config.yaml
hidden_size: 128
hidden_act: "swiglu"
norm: "rmsnorm"
init_std_qkv: 0.0692
init_std_o: 0.0
init_std_up: 0.0692
beta2: 0.99
lr_head: 0.00792
max_grad_norm: 1.0
batch_tokens: [8192, 16384, 24576]
dataset: "wikipedia_en"
Each number is 200 + 20 x the weight over its row's rms, rounded and kept within 0 to 999. Layers, rows and columns count from 0. The size before them is the row's rms in percent of the matrix's.

# layer 11 MLP down, 128x320, rms 0.256, rows 0-127, columns 0-39
096,199,225,217,211,209,187,224,217,179,173,204,173,213,198,173,185,168,207,261,184,188,229,206,205,215,213,191,205,170,203,188,188,190,219,236,208,203,199,181,226
103,219,215,222,209,229,205,173,174,185,197,192,203,223,197,201,209,181,180,173,193,193,241,189,145,222,215,193,197,201,187,197,256,209,187,209,232,202,214,149,192
097,221,177,168,189,202,201,226,183,220,188,172,201,226,187,210,149,202,204,244,180,216,213,215,186,172,199,202,196,228,172,200,191,184,188,199,200,200,215,196,191
099,236,216,179,216,194,191,220,184,208,205,197,215,210,203,266,183,205,138,196,190,216,244,185,221,165,176,172,238,208,179,183,203,177,198,166,221,189,203,228,213
098,195,210,234,255,213,204,210,224,197,222,201,227,219,212,213,218,191,183,214,161,183,207,195,200,220,227,217,220,234,184,198,226,170,191,202,207,189,221,223,209
094,240,215,197,215,170,171,198,202,185,181,201,186,211,219,176,201,210,171,166,207,181,220,192,209,165,242,195,198,190,180,169,235,213,161,207,190,165,204,183,257
098,207,229,179,227,201,232,202,158,195,210,200,192,199,188,215,224,185,209,178,200,215,197,170,196,196,201,236,200,233,184,165,248,208,213,195,189,183,201,204,234
093,209,236,222,210,154,240,167,203,215,203,209,183,218,199,209,215,204,188,204,217,182,223,193,210,201,198,216,175,186,215,226,223,195,188,186,201,145,215,191,226
097,224,218,194,215,186,232,178,201,171,168,174,191,233,205,202,201,195,215,181,182,193,212,203,205,227,237,240,174,212,219,225,192,223,220,224,198,207,198,177,202
089,172,191,202,183,223,258,200,192,198,223,218,198,191,208,183,205,192,217,206,206,186,218,178,180,201,253,202,194,207,203,196,207,204,184,207,189,157,192,193,207
097,218,214,190,212,187,172,222,190,191,220,160,207,198,177,208,183,208,211,170,174,208,174,195,225,205,240,210,211,205,189,211,203,253,203,172,209,203,206,228,182
097,208,204,186,244,228,205,188,193,199,222,202,190,196,209,235,225,211,206,215,200,189,223,194,208,176,213,211,202,205,176,219,218,230,188,206,174,208,182,210,180
088,210,209,209,190,197,186,174,165,210,208,232,220,195,224,204,194,208,236,178,232,183,197,193,162,180,200,198,186,201,213,197,248,233,198,200,185,203,187,213,175
091,206,164,185,204,200,194,200,211,179,125,230,188,139,221,206,195,227,196,212,164,178,220,172,194,204,211,169,194,190,184,214,205,211,197,162,178,194,190,172,184
091,203,150,210,200,213,168,189,186,175,193,190,171,172,156,209,190,224,219,200,196,204,269,197,186,205,199,217,207,169,171,170,178,182,170,183,196,190,179,249,223
092,192,186,211,183,196,192,179,215,215,192,227,180,199,179,220,212,210,178,209,189,215,169,190,186,188,193,145,215,176,212,178,212,222,199,182,183,198,205,237,172
101,209,189,186,175,240,198,181,210,221,204,225,198,215,192,145,171,239,168,178,175,183,240,199,197,184,219,213,195,212,172,173,208,225,221,219,216,195,205,214,201
099,186,197,203,193,218,189,223,185,213,210,218,189,191,188,188,258,184,220,230,187,203,200,186,214,212,205,202,219,175,178,217,187,214,232,220,194,195,211,179,203
094,204,208,204,200,210,160,167,190,214,177,244,190,254,214,190,197,181,235,232,223,182,212,213,220,205,229,232,206,190,213,203,185,207,215,212,217,207,187,200,203
102,185,188,169,194,220,176,177,186,223,200,187,198,204,231,199,189,212,212,205,202,207,168,194,190,172,198,221,227,194,233,208,189,246,218,205,203,196,224,143,218
090,212,230,218,189,192,156,199,207,241,198,190,234,240,223,206,200,195,190,237,213,188,202,187,221,190,216,214,235,228,210,188,214,198,193,221,176,204,150,238,182
091,167,251,192,208,202,206,194,179,162,182,180,191,201,206,242,179,219,199,200,182,178,205,222,202,212,202,181,205,187,199,165,251,162,209,212,186,152,179,202,226
146,189,178,206,188,194,192,184,225,183,204,173,180,248,199,206,207,197,227,177,176,196,171,189,221,189,171,226,223,210,203,208,131,186,217,222,199,234,210,184,203
093,198,200,174,216,205,216,156,199,188,161,197,207,203,177,159,203,196,200,195,224,189,182,244,213,206,179,192,215,193,236,198,213,220,187,175,221,203,198,167,191
091,246,202,211,208,231,175,182,190,196,211,173,210,169,215,188,193,189,220,197,206,183,212,179,196,213,218,213,213,172,216,198,194,188,167,225,223,199,219,230,189
107,255,186,185,220,209,163,198,202,213,178,189,180,213,182,206,179,189,234,219,190,173,225,199,190,183,201,210,212,202,193,192,182,219,185,196,241,205,214,175,178
104,221,210,213,204,218,212,175,223,193,206,191,193,208,186,189,208,181,195,191,222,217,208,204,217,211,170,236,211,216,241,183,229,205,219,207,213,197,213,188,189
099,186,207,177,192,170,188,221,197,208,202,201,205,192,199,224,221,206,200,162,204,177,218,175,202,207,220,197,173,247,187,170,188,222,245,232,194,201,230,207,182
096,202,203,233,211,216,201,175,200,180,182,193,218,180,147,150,142,184,230,203,200,209,188,187,181,203,181,164,231,200,199,173,217,214,194,218,224,208,187,161,175
099,197,196,179,192,224,203,219,213,204,165,175,178,207,181,210,193,192,187,174,158,198,214,221,196,193,207,227,181,192,198,208,191,208,185,176,197,161,228,202,232
095,222,200,180,199,216,168,212,185,217,198,198,241,195,186,242,208,162,187,210,191,202,186,234,205,224,165,196,211,204,190,215,187,205,203,193,183,210,233,172,241
098,228,196,198,208,192,212,197,221,196,206,197,149,169,234,191,210,212,202,206,168,184,225,204,222,153,209,184,206,210,167,208,203,205,206,214,173,225,205,191,199
097,185,170,217,217,192,218,191,172,205,226,198,191,198,191,166,207,204,193,213,180,224,197,209,208,180,165,208,223,243,274,209,240,208,219,225,203,196,210,208,192
096,194,187,195,185,208,182,191,226,188,201,186,171,197,192,202,182,207,174,187,180,195,205,231,210,212,178,170,181,199,207,184,190,185,196,213,218,215,199,185,197
093,220,214,212,199,214,209,192,126,181,213,193,195,203,187,209,170,186,151,188,229,175,156,187,200,198,210,190,177,200,220,177,153,206,178,199,199,213,225,228,207
104,235,193,241,213,238,195,196,201,214,205,222,158,198,181,204,185,240,207,209,227,219,183,210,190,198,180,280,186,210,213,186,225,208,238,210,185,228,197,209,169
090,224,188,208,199,200,199,170,229,179,186,165,171,199,196,218,175,188,200,180,222,200,188,169,188,186,218,180,173,188,174,186,206,212,167,193,197,200,205,231,204
092,211,216,140,211,168,217,218,185,217,206,201,193,227,200,195,197,188,184,163,231,212,216,157,183,196,210,221,216,224,207,190,170,193,228,198,191,214,188,191,184
101,213,168,181,181,201,191,207,214,187,179,186,193,221,226,193,158,201,199,200,191,174,196,220,197,181,187,206,169,188,206,215,219,213,174,201,220,169,199,195,194
089,209,198,202,214,207,228,194,214,231,198,219,195,179,207,227,219,183,199,195,231,235,208,194,212,181,183,217,235,178,206,206,185,196,173,220,171,198,195,211,223
097,201,186,163,207,217,228,180,214,195,184,197,194,202,222,194,248,184,205,241,225,193,215,193,221,158,230,204,196,205,197,201,207,201,225,169,226,212,229,223,235
104,221,192,207,168,195,198,184,173,189,197,233,213,177,218,168,213,201,217,201,186,184,213,189,191,219,208,210,209,204,211,215,236,187,141,179,175,200,177,202,210
100,167,222,213,187,177,185,200,235,194,169,220,196,194,192,227,199,189,200,173,200,200,176,161,214,207,201,208,164,179,211,195,206,215,181,203,185,138,236,178,170
092,221,214,192,191,217,221,206,192,193,188,215,190,199,183,209,215,186,209,183,188,184,203,179,203,199,198,211,208,168,220,183,220,190,186,171,209,229,193,168,254
192,202,181,206,215,180,220,217,220,239,223,239,197,199,202,205,208,211,194,211,214,214,229,207,212,226,207,190,212,207,205,215,217,178,222,218,221,207,217,193,203
096,182,219,200,198,231,239,205,192,195,194,216,188,205,234,213,212,141,209,185,175,219,204,178,203,241,173,197,183,218,169,199,192,249,217,217,197,228,201,205,204
099,228,199,211,203,200,221,231,179,206,173,209,213,214,191,194,199,218,207,211,208,182,164,193,214,193,191,227,221,208,186,188,240,206,210,218,197,178,204,180,188
097,170,186,191,203,203,203,169,231,183,154,190,189,191,203,213,184,169,216,196,220,165,221,185,209,222,171,186,180,168,169,201,217,194,202,231,188,226,213,184,195
094,228,201,210,190,169,191,208,218,186,234,223,200,203,159,207,172,226,199,208,184,190,210,173,225,164,185,228,205,174,180,162,222,177,176,239,212,209,224,179,244
103,221,170,194,164,189,225,214,187,202,146,202,171,193,152,213,201,178,202,238,211,216,205,185,211,169,236,188,223,209,180,201,169,245,193,214,222,208,173,196,162
099,242,215,218,197,202,240,215,181,190,192,194,231,211,184,184,168,208,185,194,210,204,192,191,194,194,208,191,188,193,161,192,197,219,197,197,169,200,200,222,230
089,174,209,180,175,160,203,252,189,160,235,205,213,223,212,226,218,202,218,207,188,165,195,239,220,205,196,203,216,216,208,208,198,213,192,207,231,234,195,179,175
094,189,248,238,232,204,194,204,198,181,189,235,171,246,212,236,217,223,193,206,210,219,214,209,184,197,191,247,212,159,211,202,190,205,189,193,188,226,213,154,215
096,211,181,201,212,189,180,199,203,197,205,165,245,197,203,217,190,219,219,204,183,183,215,199,217,178,187,226,215,155,202,193,218,209,209,226,180,227,237,197,180
101,204,176,197,205,202,203,193,221,226,165,170,170,205,197,196,229,194,176,186,183,196,211,182,203,170,202,241,192,200,185,211,203,191,221,187,192,189,186,205,228
093,195,205,199,188,224,194,232,199,232,226,189,223,220,177,240,203,198,208,224,203,202,233,194,198,185,181,229,219,194,156,214,216,205,228,208,167,143,209,204,192
095,193,178,200,182,163,227,237,199,215,245,178,190,220,229,180,189,228,204,200,192,206,218,225,195,164,232,190,228,193,203,163,175,201,224,209,197,173,196,223,178
136,190,224,187,183,178,212,231,188,206,206,230,216,195,210,196,209,206,212,261,220,206,193,213,183,204,179,195,149,239,182,200,202,181,222,211,234,200,217,214,207
094,199,214,185,176,175,216,179,232,204,203,198,227,223,193,207,157,173,223,253,228,214,224,209,173,186,192,201,208,196,223,224,229,173,198,177,170,189,184,188,195
105,208,189,175,216,227,232,245,206,222,160,227,214,196,166,240,205,204,239,190,226,202,181,211,196,209,225,203,183,210,170,216,190,173,204,177,204,222,191,209,190
094,230,244,175,201,199,186,185,215,220,205,200,193,194,201,174,196,177,178,187,192,229,175,191,214,204,207,184,217,196,214,227,210,189,183,219,197,189,203,184,220
097,188,165,202,173,161,206,224,228,179,191,192,215,221,229,224,171,225,187,197,195,193,232,230,191,200,196,182,184,190,239,193,188,201,188,179,203,219,213,221,206
103,193,205,184,215,202,205,180,186,209,192,219,208,204,202,206,185,210,143,167,207,171,194,205,261,184,179,197,203,228,220,213,182,195,189,171,192,173,193,198,187
095,202,186,154,202,195,195,205,180,211,228,178,206,208,195,175,196,205,205,207,203,206,192,207,205,177,175,177,219,185,212,203,207,231,177,205,196,157,186,214,220
092,195,186,234,201,230,237,219,213,177,211,204,231,188,211,209,212,221,198,185,218,209,206,189,209,195,178,200,211,207,167,202,259,185,225,211,157,232,210,215,207
099,231,177,158,215,203,196,193,223,202,190,196,138,193,218,196,204,241,239,203,219,198,213,231,173,213,219,196,221,198,186,197,170,196,223,198,206,201,217,194,211
101,163,199,179,216,218,191,199,214,185,223,192,221,208,224,199,155,169,218,174,200,205,221,191,218,210,185,193,193,165,167,185,198,208,206,197,226,206,188,183,194
093,199,162,180,216,177,197,198,186,214,203,196,216,211,210,180,199,239,189,178,194,207,177,180,208,223,243,239,163,204,204,206,204,231,177,211,216,219,198,230,176
099,209,186,172,220,221,254,218,202,208,199,207,192,211,196,178,205,200,176,210,219,194,215,178,203,209,220,223,243,199,182,187,211,201,190,194,195,220,210,190,216
088,220,201,192,196,188,180,180,196,191,212,194,213,179,197,207,212,206,188,205,198,204,181,184,182,218,211,215,169,203,197,198,228,185,182,199,182,176,184,177,208
100,225,191,204,214,170,175,216,195,195,200,196,181,187,211,203,170,173,233,220,217,188,219,198,175,209,233,209,185,197,186,203,195,217,192,206,177,204,191,200,169
100,227,206,192,210,190,178,198,212,190,173,211,190,221,193,199,162,199,190,254,196,231,198,156,205,211,187,187,226,225,197,173,233,172,182,223,183,200,159,170,214
102,198,217,225,193,170,208,218,200,204,194,171,216,179,193,182,223,172,215,172,224,160,207,206,203,183,237,194,181,183,196,199,192,174,211,180,185,173,214,233,177
098,211,183,175,211,228,160,191,211,207,214,227,200,214,188,223,172,202,166,180,202,195,196,166,215,197,187,230,212,193,161,197,218,162,240,207,195,195,208,186,210
096,176,192,191,214,196,222,168,194,199,205,193,223,223,199,189,193,226,201,214,195,195,194,172,214,191,196,193,188,228,207,203,187,214,173,229,196,238,193,222,156
101,207,210,191,163,177,177,196,211,200,145,177,210,202,217,165,219,205,215,209,183,215,223,208,201,217,177,208,188,206,168,198,180,197,220,179,175,189,203,213,166
098,172,186,125,212,222,175,201,170,221,195,200,186,201,183,164,213,207,206,194,215,179,199,212,195,193,173,169,160,199,183,173,190,158,167,201,208,199,223,148,208
093,165,180,190,240,202,201,187,233,184,192,191,199,202,206,195,183,172,190,189,213,198,180,185,195,216,220,201,203,180,220,209,200,172,173,181,179,174,217,203,196
097,206,194,183,178,208,211,228,168,193,199,185,222,174,182,185,181,237,193,164,207,209,213,163,195,206,227,209,211,217,146,233,184,196,187,153,176,172,187,201,197
093,171,191,169,190,208,197,225,213,185,208,198,173,181,190,168,235,198,199,156,209,213,230,175,191,169,193,200,167,184,203,220,178,178,198,197,192,181,221,190,201
098,218,203,199,208,221,196,197,190,207,184,213,199,215,206,189,201,226,176,202,206,230,182,236,199,170,215,201,190,225,205,185,226,229,226,204,158,202,210,201,191
094,190,215,206,190,230,207,206,189,220,214,214,197,214,172,180,168,200,171,187,243,168,234,188,185,194,189,211,193,213,211,189,197,192,229,220,189,214,218,161,238
104,207,210,220,207,219,192,186,199,195,163,187,192,206,242,224,238,188,162,190,183,192,193,198,204,187,210,206,218,195,226,206,191,216,201,244,185,204,214,199,201
093,195,181,220,177,227,249,192,191,186,231,162,186,182,211,169,205,204,194,201,193,187,215,231,176,148,178,169,209,172,200,254,222,195,194,193,176,196,220,239,189
091,192,197,180,204,223,216,193,182,201,187,187,190,198,194,203,232,218,214,214,154,184,227,140,220,199,184,218,214,183,198,176,155,200,164,203,194,193,184,200,224
098,217,226,214,220,198,189,187,200,173,189,197,225,209,197,182,206,159,179,204,218,227,184,173,162,208,254,185,159,201,190,179,209,214,198,161,195,190,196,232,190
106,211,194,214,230,174,179,192,180,150,206,200,184,221,219,182,198,208,213,210,197,189,194,205,175,180,201,198,201,182,190,209,214,197,206,219,170,141,187,227,210
102,161,180,202,175,210,238,199,187,173,212,222,199,223,202,175,196,218,192,177,226,232,225,195,191,212,190,208,203,215,194,233,194,216,230,184,196,217,209,222,197
092,189,159,178,206,219,162,172,164,199,200,208,193,216,237,236,213,179,176,194,225,187,202,153,223,223,210,223,243,237,176,155,226,189,226,206,197,185,178,183,177
100,200,207,222,240,177,182,192,180,211,209,191,209,192,210,234,202,189,237,235,219,175,216,216,189,218,222,198,199,208,180,172,210,217,235,185,197,201,215,199,188
096,175,258,228,221,198,182,191,181,197,191,187,186,151,189,198,212,205,155,228,234,192,187,202,218,223,208,158,219,177,212,176,219,175,176,227,172,242,190,185,222
094,178,217,176,192,192,197,219,181,220,213,179,205,213,210,201,227,172,203,178,211,200,196,221,185,227,227,212,213,199,211,192,230,203,248,200,179,245,182,183,207
135,211,222,169,174,192,216,232,203,206,200,227,187,241,199,179,212,219,200,238,193,187,182,243,181,211,205,210,155,233,198,214,144,208,219,231,188,203,210,225,192
094,193,230,212,195,178,204,164,204,171,198,222,162,195,216,189,216,185,151,211,171,180,196,215,188,185,223,192,194,205,213,186,197,223,200,188,151,195,182,200,181
100,204,190,209,192,196,206,177,204,200,227,170,191,209,175,198,230,180,181,228,192,242,212,168,185,232,206,217,217,234,180,199,230,224,225,201,198,178,192,181,211
144,205,183,202,183,178,191,192,213,225,241,199,196,191,217,195,193,212,179,191,185,214,194,182,197,211,202,230,205,234,206,194,201,217,206,223,208,217,184,168,216
100,194,192,200,166,207,182,214,198,173,192,215,173,207,207,198,222,190,208,191,228,182,199,168,176,188,221,181,156,184,220,208,204,184,203,162,174,200,215,185,242
098,185,187,203,210,189,223,232,223,216,180,190,198,172,212,225,143,191,197,213,192,175,198,215,211,199,205,208,205,207,199,195,186,146,185,163,197,190,198,233,227
090,200,215,178,209,196,192,164,227,197,174,182,173,196,223,193,196,196,195,203,173,140,208,229,212,210,183,192,182,196,232,157,204,178,191,186,201,204,200,202,195
102,201,220,202,184,225,211,261,192,191,199,223,189,195,181,181,216,164,180,215,228,204,211,183,163,192,182,205,217,228,189,188,203,223,222,215,193,175,203,208,213
108,175,196,202,237,167,236,215,223,254,183,197,211,163,199,204,193,189,201,221,205,190,223,184,210,207,180,201,167,178,203,201,189,212,207,196,194,194,217,185,204
093,179,212,174,219,228,241,234,212,193,170,224,197,193,228,196,202,181,206,211,163,180,188,192,217,149,213,189,189,198,235,174,187,242,214,185,210,190,166,203,189
094,204,214,171,187,157,215,205,241,191,162,225,203,240,170,206,225,187,208,213,208,182,227,164,229,186,224,213,186,203,213,197,223,201,186,228,194,220,194,211,218
101,196,229,181,197,210,187,203,189,152,181,227,230,192,220,168,221,197,167,181,171,232,191,191,188,208,198,179,208,196,216,186,203,201,196,218,204,187,225,203,204
094,210,205,175,181,184,208,223,206,192,207,228,206,229,241,211,210,196,184,218,190,193,221,226,189,209,190,180,207,211,204,200,194,213,222,194,226,176,219,216,181
095,178,187,175,189,189,189,223,196,165,192,199,205,180,221,209,194,191,191,170,156,157,188,211,223,208,230,216,203,197,194,219,217,190,204,183,228,229,194,195,226
100,202,242,187,157,217,193,223,175,193,153,210,185,192,214,191,196,213,212,207,268,175,181,152,211,230,256,196,190,217,212,214,162,202,194,215,189,186,206,233,199
131,222,210,191,155,215,222,209,233,207,187,187,172,164,182,203,173,200,199,216,214,185,144,200,206,202,224,221,195,215,204,203,178,216,173,180,184,213,165,229,195
097,190,219,204,191,216,229,190,181,171,195,205,225,196,190,198,199,187,220,206,212,156,229,221,200,168,186,211,180,175,201,181,191,200,253,205,195,190,182,199,201
099,188,196,177,231,189,192,213,208,215,167,206,152,205,235,215,215,234,213,228,197,218,163,178,232,207,230,231,203,213,205,192,184,201,200,187,196,213,207,202,201
091,196,230,235,188,238,195,181,208,196,201,207,225,209,229,203,193,187,183,217,199,207,214,228,227,220,169,215,194,190,147,214,153,201,144,210,195,195,177,205,209
089,219,215,195,185,229,207,203,223,173,220,206,176,173,196,199,180,192,189,192,220,158,192,190,138,189,195,199,222,167,186,173,211,207,181,182,233,165,209,227,222
087,228,236,242,176,209,208,193,170,210,201,203,178,187,181,223,194,197,228,167,248,204,161,186,212,212,195,202,208,167,186,160,215,223,190,196,204,208,196,200,215
089,219,215,208,176,188,195,217,189,213,192,208,199,217,180,226,193,197,192,191,201,220,231,205,173,176,194,200,239,192,208,201,155,206,217,208,185,212,199,198,194
098,181,249,215,215,208,196,180,213,230,210,214,181,182,216,227,158,192,208,223,167,186,199,202,184,224,186,197,243,194,185,181,217,219,231,174,254,209,193,202,198
102,150,203,205,212,180,189,246,194,217,225,192,219,178,206,174,222,200,183,180,222,199,224,222,217,220,186,197,220,189,194,198,192,203,211,201,195,208,156,202,191
106,177,180,189,180,209,182,195,176,196,211,213,194,147,200,178,196,220,189,189,211,201,225,206,185,171,192,180,211,222,206,227,236,234,232,195,186,203,170,207,211
099,194,171,222,209,173,216,146,193,165,193,156,215,187,223,245,183,193,196,183,215,219,208,216,214,197,197,182,185,205,218,239,185,236,184,208,230,197,199,193,190
098,178,201,168,188,208,211,178,219,193,236,224,200,193,212,178,196,215,182,192,166,234,178,168,169,193,204,199,179,182,183,207,157,218,203,236,221,215,226,214,219
108,181,167,206,202,224,215,189,219,172,212,185,208,224,205,203,187,203,228,171,186,212,220,192,200,211,219,213,196,180,184,212,205,223,215,199,208,234,225,211,200
094,171,167,205,206,183,173,230,184,178,196,163,210,204,200,184,173,211,193,206,205,216,219,189,217,207,209,200,215,195,228,225,185,175,211,216,217,182,187,185,195
097,192,200,188,213,188,255,222,170,207,224,198,224,183,159,215,217,176,201,180,181,182,208,191,169,219,214,176,217,186,212,196,169,217,187,198,257,178,204,212,233
088,200,205,195,189,200,210,192,169,213,191,223,213,220,218,238,162,212,206,187,218,196,139,200,217,222,205,244,206,193,180,199,225,182,224,188,201,193,205,215,201
082,203,232,190,207,238,205,191,178,217,211,233,168,192,213,193,207,211,168,201,205,200,185,191,184,201,217,207,199,171,187,199,205,227,242,225,197,228,237,230,167
106,180,204,193,196,201,224,216,207,175,170,213,191,173,171,207,224,173,194,203,181,168,219,212,177,208,245,170,177,212,216,210,206,196,195,156,210,202,209,211,220
096,203,212,202,215,194,221,183,184,190,192,187,190,169,205,203,231,204,172,183,210,203,206,204,208,149,185,154,173,180,241,170,181,226,208,194,195,203,207,208,204
125,215,202,176,207,211,175,200,189,164,169,173,226,188,197,213,203,167,192,170,199,190,221,212,179,220,186,229,228,196,175,215,210,153,195,207,200,218,242,207,208
099,178,192,197,225,198,228,226,205,194,160,186,206,195,229,188,189,218,211,207,200,188,178,193,230,201,238,190,209,182,184,187,241,161,185,232,193,185,206,220,244